Part of a small language model's weights: untied embeddings.
Each number is 128 + 24 x the weight over its row's rms, rounded and kept within 0 to 255. Layers, rows and columns count from 0. The size above them is the row's rms in percent of the matrix's.

# layer 5 MLP up, 512x192, rms 0.0943, rows 38-61, columns 96-191
size [ 95 105  90  97  98 104  97  96  98 104 103  97  91  99  97 101  98  89  93 104 102  98  94  91]
[[118 145 140 131 124 103 135 123 106 166 116  94 135 106 159 142 121 167 109 130 138 107 132 140 129 127 115  96 162 121 134 163 141 110  95 128 148 159 144 159 107 121 134 137 150  89 144 115  96 127 145 143 109 117 148 132 117 121 123 155 105 143 119  80 171 118 195 141  88 125 127 123 134  83 158 115 119 123 159 135 142 154  89 129 120 121 141 143 150 120 113 140 119  85 140 124]
 [119 137 101  92 123 124 114 134 167 136 134 139 161 190 116 134 132 116 116 123 125  93 114 113 156 103 100 160 104  93 135  96 162 147 126 140 131 108 168 122 128 115 156 158 121 131 120 100 132  94 159 132 130 139 109 110 163  64 136  86 124 185 112 123 122 115 147 135  94 140 101 157 150  96 138 112 104 159 115 113 151 122 143 146 125 155 132 161 138 124 114 121 143 135 120  87]
 [ 77  85  98 135 134 127 128 153 122 179 130  74 145 134 140 114 134 152 100 126 157 171 109 144 108 109 134 142 106 160 121 111  92 141 133 132 132 119 112 124 110 127  65  76 143 124 109 104  84 150 137  90 155 148 119 102 187 130  88 115 125 141 132 110 165 114 141 146 140 145 109 121 136 138 146 151 102  99 103 104 123 125 128 108 124 159 128 151 136 138 137 117 106 174 129 140]
 [164 140 161 113 152 102 145 147 128  95 182  88 122 129 100 144 167 116 104 155 116 132 128 151 131 117 161 101  56 143  81 151 150 164  93  68 142 142 120 109 115 162 166 104 165 123 132 140 179 148  97 129  92 108 115 103 154 109 123  99  93  97 127 179 131  64 117 133 138 151 151 156 131 145 106 188 105 115 100 177 158 114 136 122 115 118 155 150 127  96 154 147 108 108 112 150]
 [149 185 129 135 127 155 138 149 106 143 104 143 130 171 108 137  97 124  87 126 162 160 151  93 166 107 134 147 166 124 111 132 111 113 151 154 119 147 132  59 110 115 130 134 141 136 122 109  79 166  97 151 108 146 119  90 111 140 137 139 105 129  94  88 158 124 109 141 160 129 145 143 127  89 121 115 127 153 145 116 149 110 153  71 118 113 129 133 134 117 140 116  95 104 178  89]
 [151 168 121 148 152 129 148 141 111 134 132 123 172 109 110 143 107 125 128 153  91 152 128 103 153 113 129 136 108 124 115 154 125 124 168 143 139  72 138 107 130 156 126 101 126 147 147 144 179 135 129 132 146  97 137 132 119 108 118  83 137 118  98 135 106 125 136 101 166 131 182 127 129 141 133  99 156 140 120 170 166 133  86  97 106 142 112 119 113 133  97 136 112 119  78 183]
 [ 98 142 137 192 102 132 112  93 152 122 132 115 183 144 118 126 147 147 114 102 150 126  93 145 147 127 121 148 162 110 107 108 140 143 130  97 130 126 120 116 102 122 134 126 114 130 155 137 112 143 120 182 117 124 147  95 150 131  87 127 115 187 120  86 141 116 137 174 151 121 112  90 112  90 127  90 112 111 169  77 135 181 131 121 124 157 101 101 139 128 165 145 121 101 139 115]
 [113 159 132 163 170  94 119 142 149 113 152 114 117 152 162 117 151  82 125 153  93 137 110 119 150 149 127 119 106 144 109 145 126  71 138 165 101 162  96  98 105 118 120 128 137 109 112  96 134  98 115 139 115  92 176 133 111 110 153 107 157 153 175 150 124 162 129 115 144 113 113 120 128 127 151 110 143 115 130 129 121 117 146 131 131 113 125 119 128 129 181 146  83 127 158 132]
 [ 59  85 107 111 127 156 124 152 120 195 156 105 112 131 186 129 133 111 195 150 127  97 105 127 117 120 147 148 130 140 110 121 150 169 118 153 193 119 140 112 130 125 116 153 118 132 149 145 117 146 139 124 161 119 107  98 173 123 116 132  96 182 105 138 160 141 120  98 140 118 111 126 142 139 152 124 171 149  93 152 132 125 119  97  88 147 148 150 109 135 156 119 132 115 125 144]
 [119 101 143 120  60 103 135 115 118 101 147  98 107  93 146 137 133  81 143 156 103 116 135  87 126 128  91 135 161 182 157 142  95 141 191 175 138  70 130 158 148 120 122 124  99 122 131  95 137 139 137 136 131  95 162 169 130 139  99 129 121 139 109 129  95 140  89  89 125 115 129 165 106 130 101  93 167 156 135 110 150 114 120 116 110 147 156 177 136 163 147 155 150 128 139 178]
 [121 181 133 121 114 124 141 130 160 113  56 122 142 140  71 113 121 150 162  99 136 178 102 121 140 184 100 160 152  89 120 116 118 127 157 102 140 168 107 163 156 116 106 101 134  78 126 174 156 108 121 150 149 115 128 158 138 121 129 138 112 128  77 145 119 120 121 152 137 116 148 144  95  99 117 126 145  90 118 172 126  83 138 146 107 142 104 117 162 150 110 130 127  75  84 121]
 [114 150 119 127 132 138 107 121 135 142 130  78  98  86 113 154 101 168 119 137 132 139 128 157 122 188 113 155  84 100 155 166 148 150 107 111 115 155 113 115 107 120 179  91  87 126 123 123 131 153  85 117 126 139 118 129 150 141  97  73 125 146 132 147 142 135 137  97 192  89 135 120 125 211 128 116 177 130 134 185 105 102 110 142 122 136 140 164 131 107 110 116 117 142 146 101]
 [112  80 138 116  86 115  83 107  97 133 116 139 110 127 143 113 137 136 166 111 149 121 157 113  87 143  97 110 110  85 186 193 100 104 143 124 116 113 147  97 160 120 118 118  77 170 142 113 142 134 153 138 126 120 110 156 179 136 113 121 166 124 136 122 157 132 176 128  98  55 148 102 135 108 117 114 129 138 101  85 125 130 111 136 151 121 142 154 141 121 109 118 126 149 100 110]
 [149 154 138 113 136 129 133 157 109 114 103 127 140 171 134 120 129 104 105 124 116 121 138 138  92 135 129 133 137  95  88 110 128 118 118 113 116 109 148 106 136 142 196 156 118 146 102 155 144  89 123 153 153 166 120 107 145 131 134 189 119 216 150  76 125  87 168 133 112  88 122  98 110 148 141 133 107 115 152 126 138 130 138 104 131 120 124 103 138 141 162 168  92 133 101 146]
 [128 115  71  81 113 114 138 110 144 162 117 104 124 124 160 120 140 144 147 153 143  99 130 127 156 128 136 148 198 106 196 178 107 160 143 128  94 114 115 151  99 126 151 173 159 141 131 161 118 129  94 122  79 114 147 149 125  74 104 127 126 106 180 163 122 134 129 115 118 149 139 122 134 167 126 113 135 107 113 102 132 156  98 110 169 147 145 128 124 122 149 145 101  94  93 119]
 [120 167 121  97 124 142  96  96 157 112 154 104 119  85 140 130  76 137 103 102 181 152 130  96  54 145 129 122 138 131 122  77 147 157 139 130 122 122 155 163 165 105 131 142 145 162 141 128 133 115 120 172  56  94 112 110 139  97 113 115 118 179 136  80 102 146 120 120 124 119  86 146  96 115 144  96 163 122 121 113 117 125 116 149 122 131  84 123 131 124  90 142 122 122 122  86]
 [124 139 148 105  96 157 101 119  96 145 137 150 126 142  93 106 128  92 111 132 134  96 136 113 116 140  90 115 135 164 134 151 115 116 124 149 125 161 166 111 166 115  98 118 146  91 111 138 130 131 119 130 176  74 115 132 116  84 111  83 140 128 119 108 142 121 114  93 113 122 207 173 126 105 132 140 111 126 119 144 145 125 135 172 147 125 108 130 138 128 128 141 152 129 126 133]
 [131 114 169 116 152  98 102 142 115  97 124 155 140 149 137 167 111 106 101 104 127 119 103 119 123 111 112 119 115 113 112 126 121 144 105 148 140 118 148 100 157 112 141 188 105 112 147 149 116 143 126 139 175 140 119  84 165 104 122 141 146 135 127 141  79 160 145 111 119 121 117 155 131 126 159 136 143 141 134  93 135  97 111 190 151 112 149  90 166 127 123 144  83 166 108 129]
 [109 165 126 154 123 135 148 196 117 106 119  84 111  89 122 125 139  94 135 129 111 138 148 137 125 101 178 137  95 125 144 140 161 143  98 118 148 174 135 128 105 136 121 142 162 137 119  91 129  92  95 108  99  91 166 135  97 173 111 159 120 101 113  65 129 112 101 128 137 130 119 130 120 140 104 158  82 147 132  88 129 160 150  96  95 130 113 150  82 110 141 183 131 134 117 147]
 [115  86 147 147 155 126 110 137 157  85 124 109 111 132 155 142 150 146 107  96 116  94  86 132 140  97 116 133 136 128 104 140  90 139 126  72 137 127 115 118  82 162 140 121 123 108 150 143 115 107 104 143 108  88 107 146 134  99 144 153 127 147 172 107 157 135 129  99 121 154 125 106 140 145 116  98 139 161  62 127 107 136  90 116 148  88 134  82 126 149 133 113 157 118 146 126]
 [109 153 117  91 133 162  92  91 130 167 149 106 151 158 152 114 122  75 171 137 110 128 112 141 111 115 120 113 105 167 173 104 158 136  99 170 124 148 154  79  87 130 157 149 119 129 153 165 158  93 100 131 157 104 110 106 109 105 104 100 126  99  82 132 109 112 152 101  91  79 129  95 127  86 146 127 162 165 127 163 124 141 164 139 136 116 121 113 121  95  90 137  96 125 126 100]
 [125 125 130 134 110 147 128 119 102  99 121 177 178 112 128  81 153 112 128 129  99 116 134 111 144 158 107 103  97 163  80 127 130 137 100 105 119 148 121  73 156 139 141 138 112 127  80 164 116 120 148 146  91 129 108 104 119 110 144 177 117 133 103 134  96 155 143 132 122 110 106  78 113 103 172  62 118 122 139 121 101 151 126 168 133 110 165 102 134  92 113  79 145 132 106 121]
 [143 182 130 115 178 100 189 139 138 172 119 134 187  79 108 153 151 123 106 131  96 130 138 100 138 115 156 112 116 114 158 173 110 119  99 122 115 138  63 125  82 121 100 151 153 120 172 127 154 117 139 145 131 132 126 110 124  94 102 169 153 131 133 181 139 131 110 129 160 129 127 164 140 150 138 174 101 166  97 105 143 123 132 128 148 146 158 116 137 124  85  99 130 117 105 107]
 [145 148 121 100 171 126 127  76 103 126 176 127  97 147 120 149 178 104 109 186 123 116 115 148 100 125 124 112 146 129 164 134 134 126 129 130 116  96 150 181 151  99 132 135 115 162 116 141 127  99 123 131 104 107 135 133 117 149  92 109  92 116 146 110 139 145 112 155 163 140 117 124 135 135 132 107 160 178  86 177 126  92 157 146 124 109 105 127  92  98 118 175 108 149 119 148]]
# layer 5 MLP down (transposed), 512x192, rms 0.0863, rows 38-61, columns 96-191
size [ 95 103  91 103 100 107  99  95  95  98 107  96  97  99  97 100 100  96  93 104 104 100  99  94]
[[126 129 101 144 123 134  80 155 123 124 120 101 144 131 141 137 126 117 149 114 114 137 109 168 133 154 115 134 121 157 120 169 119 184 151 106 154 130 124  83 154 122 138 130 131 134 114 140 157 139 161 131 110 108 121 138 125 120 117 138 169  61 156 123 118 136 142 124  97  57 101 121 147  78  92 147 130  94 136 156 145 153 129 164 110 122 166  95 168 156  93 130 133 133 188 109]
 [103 117 154 102 132 114 124 158 118 172 102 115 107 158 148 140 116 144 113 145 144 124 135 128 141 144  81 181 138  81 186 149 139 120 133 151  97 121 153 122 115 178 146 134 136 143  91 147 130 104 122 105 149 151 139 131 146 111 105 125 110 137 147 115 137 123 141 114 159  97 135 145 101 136 136 119 125 177  55 150 166 160 105 135 156  97 159 152 138 161 120 114 136 123 112 111]
 [156 112 172 167 117 161 136 135 138  96 136 132 114 109 128 132 142  97 161 101 120  97 118 112 118 148 105  91 171 105  98 154  84 109 129 178  78 121 148 134 119 163 157 174 128 128 181 143 119 143  96 104 138 102 125 143 109 121 152 139 151 130 121 138 141 124 129  93 140 150 159 163 127 121 111 103 158 109 151 124 131 172  84 161 139 138 150 123  87 130 135 136 141 118 152 108]
 [127 145 116 134 114  98  92 103 157 151  98  71 112 152 140 122 115 124 138 136 115 130 119  94 123 141 110 130 103 130 154 173 151 126 139 129 102 111 134 116 126 146 133  79 154 122 143 123 139 147 151 117 115 145  68 172 136 162 148 128 153  93 142 145 131 134 151 123 102 119 130 142 142 216 149 149 123 109 151 162 180 113 101 144 129 110 103 104 137 106 146 118  90 152 156 157]
 [136 167 138 127 104 118 137 105  86 184 114  96 167 107 121 121 109  92 166 137 130 111 126 123 148 158  93 128 130 147 155 138 125 114 147 141  75 143 142 129 136  57  98 137 152 131 105 122 128 114 144 127 161 117 122 107 146 129 111 134 120 155 114 181  99 142 108 129 174 103 118 101 129  90 127  67 150 113 120 138 116  94 144 136 110 129 142 137 125 139 115 176 123 125 133 101]
 [122  96 125 144 112 142 125  85 108  93 107 131 124 155 147 132 122 142 137  99 133 116 154 107 150 106  64 137 113 114 129  82 153 147 105 140 127  88 100 118  88 144  90  85 141 136 151 145 135 135 147 117 112 103 107 102 134 102 138 175 114 150 146 139 110 117 165 168 121 119 111 150 139 156 136 101 111 137  76 147 148 132 113 122 114 158 104 147 161 115 133 180 153 173 126  99]
 [137 154 159 107 130 136 115 132 148 151 139  97 150 105 179 112 152 196 109 172 143 138 111 123 153 117 149  82 156 144 155 126 101 135 142 147  82 127 185 118 174 149 125 126 128 155  99 119 130 100 179 139 102 129 110 139 156 152 123 139 162 121 134 122 146 137 159 110  83  91 133 174 110 130 156 120 142 126 123  95 125 133  75 117 133 109 152 139 120 113  96 141 146 150 110 193]
 [130 149 104 135 132 112 134 105 112 158 171 113 168 143 134 124 121 148 130  96 110 116 144 137 171 113 157 129 143 139 167 145 142 151  89 124 161 144 161 130 122  87 105 139 128 132 129  99  89 150 125 136 122 130 168 152 132 201 123 106 112  82 138 133 157 161 146 160 140 135 142 124 139 131 115 158 122 149 154 118 118 130 106 152  79 100 116 124 131 142 154 135  76 147 133 138]
 [136 141  82 104 120 171 120 121 126 142 152 129 128 128 171 177 181 140 104 136 115 132 148 174 145 171 133 116 120 162 135 131 118 145 155 181  87 101 128  90 128 141 153 133 130 143 152 110 105 127 106 131 133 137 173 139  88  96 121 155  82 126 147 137 143 163  91 109 113 111 121 116 133 129 127 105 137 149 162 121 132 116  85  94 132 127 133 150 138 155 115 107  99 152  93 138]
 [130 102 119 119 129 150 149 102 146 116 141 161 128 115 149 150 137 136 151 113  99 135 110 147  98  98 140 138 109 107 118 137 147 113  95 153 219 143  65 125 158 142 152 141 117 130 140 118 138 123 147 110 130  94 109 115 129 119  80 181 133 142 136  88  95 155 146 127 166 142 115 151 108  85 118 127 120 153 108 149 131 167 100 165 124 144 123 106 121  96 140 117 157 138 138 150]
 [117 205 119 123 131 147 112 100 106 140 162  99 156 138 120 128 122 156 167 153 151 131 143 150 114 152  87 108 139 130 145  77 132 117 145 133 126 152 136 146 121 131 155  81 127 117 156 146 139 108 152 106 135 120  86 116 108 124 124 125 139  87 137 131 141  83 106 147 127 121 131 118 118 132 147 128 137 135  85 134 136 138 152 109 120 126 100 118 147 142 147 104 165 179 153 181]
 [163 102 113  89 146 139 122 147 125 120  82 151 142 116 134 108 156 154 151 146  78 119 126  92 106  98 135  81 152 132 155 121 149  67 144 196 124 132 143 151 124 149 117 115 147 104  69 118 128 114 140 141 106 129 127 121 114 123 115 138 151  74 142 104 125  79 119 145 101 127 110 119 138  92 177 136 143 163 129  73 110 125 167 135 120 124 134 129 120 129 124 129 127 126 101 157]
 [116 124 139 128 140 129 117 161 110 124 140 129  85 134 154  81 137 161 127 179 135  86 166  99  91 119  98 123 159 106 137  89  92 139 104 130  74 122 138 155 156  96 105 142 125  90 133 139 152  68 100 107 165 102 116 119 126 109 139 147 149 130 175 149 139 102 108 113 133 138 174 164 172 125 101 142 165 118 141 105 131 176 105 147 122 126 165 126  91 144 150 123 156 120 161 141]
 [154 125 145 134 139 146 107 156 136 100 168 108 140 117 114 154 111 121 147  86 110 145 156 106 121 128 183 122 138 128 136 133 155 140 139 125 166 126 164 101 189 104 116 171 116  94 135 100 120 147 147 119 153 164 145 159 157 112 125 119 107 139 116 109 128 141  94 134  94 111 135 110 183  95 138 161 135 182 109 121 130 107 110 122 114 156 135 150 132  61 115 131 141 126 127 128]
 [ 69 149 125 142 158 137 141 147 121  95  83 136 123 164 109 142 131 112 132 141 114 115 113 141 135 140 154 147  75 177 120 145 130 109 124 128 191 124 109  66 129 162 106 147 146  98 148 134  70 107 169 136 129 127 121 146 111 113 111 127 138 144 109 122 126 125 124  91  95 158  85 113 125  94 110  97 103 138 151 145 126 171 127 136 119 108 106 138 143 128 127 109 177  97 119 106]
 [154 115 134 124 119  99 109 159 135 155 141 164 144 108 136 117 141  59 120  94 161 125 114 106 103 122 151 143 142  98 120 104 116 157 156 160 125 120 141 136 147 101 141 129 129  96 114 133 101 134  94 163 104 135 104 110 116 146 131 123  91 150 126 110  94 131 106 132 128 140 109 128 126 131 177 119 176 128 101  97  86 116  80 163 146 147 142 133  87 150  98 150  92 131  89  80]
 [ 68 151 157 157 103 112 131 101  93 113 107 113 158  68 107  69 126  94 104  81 118 156 139 134 135 131 134 159 128 111 137 117 135 120  69 148 134 105  99 114  96 139 107 113 109 117 109 116 130  82 158 137 129 150  86 162 119  93 142 142 120 133 120 104 136 139 148 127 158  96 141 120  87 110 112 133  90 141 149 122  94 114 161 143 144 138 160  99 118  86 129 143  84 138  77 127]
 [110 122 157 136  95 116 117 159 125 169 130 143 114 125 130 155 112 102 184 151 141 125 126 149 170 143 111 148 136 136 114 172 159 137 127 166 153 115 123 116 110  92 120 172 110 106 156 113 109 106 150 100 155 120 154 152 150 127 152 106 137 155 102 137 136 165 112 108 155 142 173 109 108 113 135 146 160 147 126 153 126 112 127 125 168 183 118 136 135 134 114 159 150  96 114 181]
 [149 139 129 157 143 150 134 154 152 141 149  90 134 123  75  95 145 150  91 116 148 137 110 124 126 109  95 102 158 106 116 166 152 140 125 133 114 128 126 140 114 151 114 100 165 124 147  93 120 126 138 112 142 176 158 149 127 145 147 122  91 120 131 116 114 111  88 140 157 118 113 141 149 119  89  95 142 166 131 108 107 122  94  95 148 139 138 165 173 128 172 168 143 162 179  68]
 [112 136 151 142 158 166 153 149 134 171  88 121 136  91 155  75 123 115 146 131 152 119 129 122 151 165 114 119 139 109  83 132  96 139 114 110 174 136 171 129 108 172 104 149 154  93 104 113 113 185 100 153 110 131 123 164 111  88 148 148 144 132 119  81 131 181 110 108 185 125 102 189 146 124 142  85 152 123 124 113 111 125 106 146 116 141 136 152 152 113  82 109 111 117 159 115]
 [150 171  96 110  94 119 103 148 103 147 175  87 146  85 119  99 175 134 136 159 140 138 111 108  95 120 150 121 137  82 127 140 148 136 133  76 137 132 120 116 108 149 115 102 115 144 106  92 159 129 126 142 160 151 136 157 152 113 156 133  91 144 153 147  86 130 154 138 151 123 127  85 146 124 162 116  96 126 121 149 126 136  81 110 168  82  89 160 128 123 145 134 144 144 114 149]
 [103 122 115 124 142  68 136 116 105 169 162 126  95 159 114 132 151 161 121 159 133 154 130 127 114 136 157 152 141  92 103 122  78 150 104 104 139 116 144 135  82  90 134 134 147 123 159 109  84 105 114 162 117 138 113  85 141 186 157 154 125  83 134 158 141 171 116 131 167 185 139 101 126  86 153 113  99 126 149 131 121 110 124  94 119 129 118 117 192 151 104 110 111 139 103 144]
 [121  75 141  85 151 142 108 104 151 132 116 118 143  97  99 131 140 103 112 129 125 124 138  97  97 109 128 135 134 167 148 121 187 127 144  98 174 166 122 130 121 116 127 116 134 121  97 159 156 112 161 116 101 141 104 138 171 139 118 123 146 111 133 139 107 147 123 171 136 127 114 109 123 112 143 122 154 112 126 134 117 136 160 127 112 118 143 112 168  86 116 130 119 142 196 176]
 [123 147 140 147 123 119 120 153 141  73 145 117  95  99 127 170 112 166  92 146 129 102 123  84 106 127 106 152 147 122 130 133  96  93 143 172  38 177  85 140  98 122 153 121 137 134 128 147 134 133 110 121 134 136 107 176 121 106 134 135 131 130 172 119 106 142 133 132 109 113  95  94 138 169 152 132  99 113 115 124 164  98  94 185  87 120 125 126 120 144 145 121  57 135 127 160]]
# layer 5 MLP gate, 512x192, rms 0.096, rows 39-62, columns 96-191
size [ 94  90  95 106 106 101  93  98 102 107 101  89  98  95  96  96  91  96 107  99  94  85  96  97]
[[ 91 121 129 111 146 138 107 132  79 128 112 114 130 140 175 122  92 176 147 160 101 118 141 131 113 150 122 160 134 131 132 172 123 135 151 123 135 136  80 111 148  94 141 116 136 129  85 145 140 164 107 142 144  76 156 107 161 150 106 152 112  93 135  92 128 136 145 151 180 156 177 132 109 150 142 131 104 127 107 112 156  81  93 166 167 112 135 121 107 139 148 145 151 136 125 167]
 [104 161 207 134 148 146 120 109 123 112 126 124 116 125 141 121  83 125 125 134 134 127 140 146  96 135 141 134  98 111  99 127 154  97 100 137 126 183 143 120 122 132 134 113 106  66 121 153 162 147 111  78 100 128 122 115 115 138  78 112 101 127 118 150 134  72 163 182 139 120 151 108  82 119 133 122  87 155 170 156 146 129 104 100 145 145  92 113  96 110 156 141 136 101 139 124]
 [127 159 189  97 138 148  96 171 158 107 147 115 106 129  79  78 136 146  99 106 145 115 121 146  93 133 125 142 118 111 109 105 128 160 120  82 121 155 100 107 144 134 157 173 116  97  88 166 175 120 135 148  99 142 139 101 174 143 140 118  98 116 140 161 100  73 110 137 116 120 176 138 132 128 118 134 108 142 120 116 136 154 157 134 111 106 147 129 111 130  97 128 117 127 104 138]
 [157 159 138  81 144 118 113 171 155 103 145 165 134 153  96  65 133 139 152 137 120  85 146 140 155  93 138 133  92 131 151 127 122 161 128 101 116  91 120 138 125 132 174 126 138 150 119 166 144 111 177 118 134 138 132 145 158 112 147 109 129 109  90 122  93 151 124 126 125 157 122 155 114 170 139 176  79 179 103 106  81 100  94 137 175 116 105 117 112 111 103 149 131 140  89 124]
 [136  88 152 130 124 141 108 105 138 117 128 151 150 120 174 152 127 153 121  67 143  87 107 120 119 116 141 149 130 108 142 129 157  91 128 132 117 125 163 124 152 128 119 134 111 133 151 172 147 101 171  95 147 118 170 141 147 140 109 160 140 155 129 149 101 162 138 129 114 171  89 168 148 111  93 135  91 132 131 107 119 146 134 120 140 160 118  98 116 134  93 102 123 166  97 165]
 [121 121 134 121 114 152 152 175 112 106 101 142 129 122 120 102 127 129 124 146 123 126 133 153 145  97 136  68 107 113 169 156 144  96 183 131 163 129 139 118 161 107 120  85 116 114 139 102 129 124 156 147 119 153 184 129 152 129  99 169 167 109 137 136 104 138 145 112 114 101 163 167  98 139 174 100 161 116 123 152 137 128 132 115 117 120 145 100 123 147 134 135 173 178  99 159]
 [117 154 107 155 141 136 126 147 122 121 118 145 152 145 115 115 118 152 121 119 153 120 121 139 121 138 154 141  93 106 118 114 117 115  98 155 120 111 132 120 139 135 133 138 127 104 110 125 111 117 191 119 139  76 138 145 131 109  83 116 149 147 155 135 121 170 152  54 146  98 138 129 112 135 166 124 115 161 118 103 135 108 129 177 146 130 141 100 138  94 125 146 163  87 156 169]
 [ 80 143 138 154 112 120 108 102 106 160 134 132 159 113  86  90  99 125 117  85 109 127 156 107 122 105 132 122 105 103  99  94 106 113 134 100 108 122 125 137 144  94 111 133 111 107 124 133 163 166 147 145 141 143 149  99 156 195  85 102 110 161 111 173 114  91 113 159 136 142 122  96 175 160 123 178 101 128 125 119 111  95 183 112 123 142 135 140 138 120 119 108 123 151 100 117]
 [121 120 147 113 137 113 123 119 133 118 156 162 143 143 121 128 148 123 148  76 117 127 141 107  90 128 143 146 139  88 140 147  97 142 138  95 134 104 123 177 130  92 165 108 102 122 144 138 121 127 137 160 112 120 164 147 133 120  99 165 129 125 159 101 110 138  99 151 159 178 106 131 124 128  64 105 162 124 178  98 131 158  82 152  97 142 129 154 130 154 121 137 166 130 145 154]
 [159 130 144 108 128 145 123 138 122 113 118 159 120 118 113  84 148 163 132 144 130  88  96 111 119  99 135 102 136 116 161 103 140 128 142 139 117  92 111 142 152 109 161 102 172 150  72 119 144 101 119 158 142 143 156 135 114 101 127 132 118 115 123 150 130 128  95  95 119 136 163 112 121 175 129 123  81 141 127 130 120 189 128 137 119 118 140 112 125 128 104 146  94  99 118 187]
 [123 134 162  93 115 117 143 166 161 127  99 141 136 131 128 130 102 147 137 118 144 106 140 120 135 110 121 100 139 125  78 111 122 141 133 132 162 137 136 131 131 136 157 157  96 124  94 159 136 153 161 132 101 116 135 145 137 124 190 125 144 117 155 144 129 117 107  87 135 112 130 162 114 103 127  75  94 118 129  88  80 105 101 113 115 133 105 125  98 154 169 132 124 105 103  97]
 [153 130 159 110 168 145 126 118 141 152 156 130 149 151  90 151 149 146 125 128 155 104 125 169 137 112 105 168 165 149  81  68  91 143 123 146  98 112 108 158 119 130 136 138 152  88 139 126 130  83  77 137 147 119 139 105 100 155 141 135 157 116 154 109  83  92 104 131 130 171 122 106 151 171 125 108 148 128 131 126 113 183 138 147 104 106 144 110  88 148 147 110 138 152 152 151]
 [128 140 117 143 114 158  99 141 119 111 170  77 125  91  97 126  91 130 123 119 125 110 159 109 140 132 166 138 137 152 155 160 151 128 155 133 126 132 114 128 165 147  92 174 111 114 127 130 135 138 157 130 119 133 144 113 141  83 132  56 114 132 140  92  92 143  85 141 146 140 150 180 165 101 146 139  88 151 119 106 123 109  99 144 144 172 148 164 106 118 102 114 159 139 101 115]
 [177 110 134 120 159 156 152 106 113 106 126 135 114 137 118 127 121  62 101 136 116 109 123 127 146 107 120  86 153 135 148 174  97 106 148 176 134 130 151 124 129 167  69 149 162 119 123 126  89  69 147 156 152 170 128 189 160  78 127 157 136 149 135 147 115 147 136 140  96 128 141  97 164 112 120  79  78  86 170 121 121 114 131 139 134 119 151 120 116  76 119 163 123  97 119 139]
 [148 107 166 124 113 152 111 186 143 107 135 138 144 129 122 131 171 111 159 142 121 153 173 140 153 132 118 147 107 148 127 111 138 100 150 155 127 111 120  65 134 122  99 102  89 105 106 131 167 124 130 119 165 148 136 151 115 119 127 127 163 136 130 183 131 153  83 100 104 112 163 153 152 112 153 144 126 161 139 107 102 126 159 112 108 100 141 129 144 130 103 140 127 136 115 148]
 [115 147 131 148 105 150 141 159 147 109 123  82 128 130 109 129 131  94 112 117 103 187 139  93 139 118 168 127 164 131 118  67 135 164 120 155  89 147  77 115 117 125  98 156 121 121  73 126 170 101 143 106 134 174 127 158 116  82 153 180 122 147 154 121  85 100 118 124 127 103  99  90 155 113 139 119 127 154 153 145 107 135 144 102 124 135 117 114 131 130 164 137  48 135 128 160]
 [124 134 114 122  88 126 140 158 117 156 148 108 145 136 100 154 119 135 149 157 114 116 160 112 136  92 129 108 172 129 111 158 136 129 114 154  98 105  76  92 133 113 115 157 138  95 124 128 128 105 136 109 162 137  94 183 144 128 126 101 128 164 109 104 134  95 133 108 157 140 135 104 124 121 128 112  94 108 123 160 143  90 131 123 145 155 148 163  86 142 130 157  93 108 150 137]
 [135 181 155 124 130 142 124 123 107 124 133  95 170 104 126 149 124 133 128 165 116 193 161 101 112 113 127 193 115 112 152 142 153 106 145 129 125 145 118  85 120  94 159 117 148 112 152 141 144 124 112 114 103 104 172 110  91 121  98 126 103 119 145  47 125  73 135 153 120 159 123 123 132 165 114 124  92 152 124  52 110 146 126 152 160 143 108 104 122 124 142 149  97 132 126 133]
 [ 77  88 150 127 132 126 129 142 125 118 145 118 164 105 158 140 160  99 118 125 112 103 172 154 129  98  84 142  94  78 130 150 122 133 136 148 100 143 131 143 158 145 115 142 115 131 138 111 137  87 149  77 102 112 148 166 151 135 116 117 135 193 137 141 115 110 129  83 122 111 100 117 130 145 178 104 124 144 136  98 147 118 137 126 164 157 171 137 129 117 118 112 116 118 113 183]
 [151  93 168 104 102 157  99 120 130 151 149 154 105 110 115  92 117 165 166 125 118 137 148 113 115 128  91 114 145 141 121 106 164 120 103 163 161 127 151 134  84 168 109 146  94 114  65 104 134 101 124 114 146 120 129 143 135 105 141 157 171 130 128 137 134 116 144 111 112 164 126 122 149 140 121 161 145 181 172 121 109 130 162 132 131 117  94 105 120 184 109 127 126 137 131 122]
 [168 110 124 175 167 140 105 142 100 122 123 151 133 102 109  89 101 169 151 125  90 115 139 156 122 112 127 131 128 123 122  98 123 141 140 157 128 143 151 138 108  92 102 144 127 110  89 108 114 141 140 160 106 114 153 151  98 138 136 124 148 144 127 118 146 106 126 134 175 116  97  90 126 108 121  76 118 125 159 121 161 136 158 125 110 151  99 108 151 147 145  80 122 127 127 127]
 [137 163 124 110 161 112 141 158 123 137 145 151 145 129 126 153 124 159 115 112  91 110 142 137 139 154 121 112 115 103 160 171  94 113 136  99  91  81  92 129 109 119  82 185 111 124 129 127 136 110  93 130 147 115 131 120  97 110 126 130 143 142 151 190 123 116 127  97 185 120 119 140 170 178 126 134 114 146 103 134 130 143 139 138 122 138 152 143 110 144 110 128 127 129  88 118]
 [101  93 135 180  85 128 107 151 142 108 115 146 113 113 117 127 126  94 119  86 113 119 106 155 108 139  97 123  98 147  75 119 102 113 112 132 135 145 171  93  96  81 100 165 142 120 112 165 135 135 117 111 124  87 142 110 157  87 137 153 174 126 163 103 122 122 131 102  93  98 104 107  80 103 147 101 103 151 169 128 125 173 118  98 127 120 104 184 143 143 154 157 119 161 123 138]
 [ 96 115 140 125 125  99 115 153 146 123 128 133 113 104 112 167  94 111 118  86  89 167 132 128 110 129 119 121 137 137 141 110 103 103 100 128 121 150 113 117 165 142 135 125 155 114 110 115 140  81 131 153 152 107 150 131 107  75 114 118 142 121 134 108 127 125 140  96 100 149 133  99 170 131 121  78 168 177 150 142 153 101 135 197 140 133 146 159 139 140  90 144 129  98 159 102]]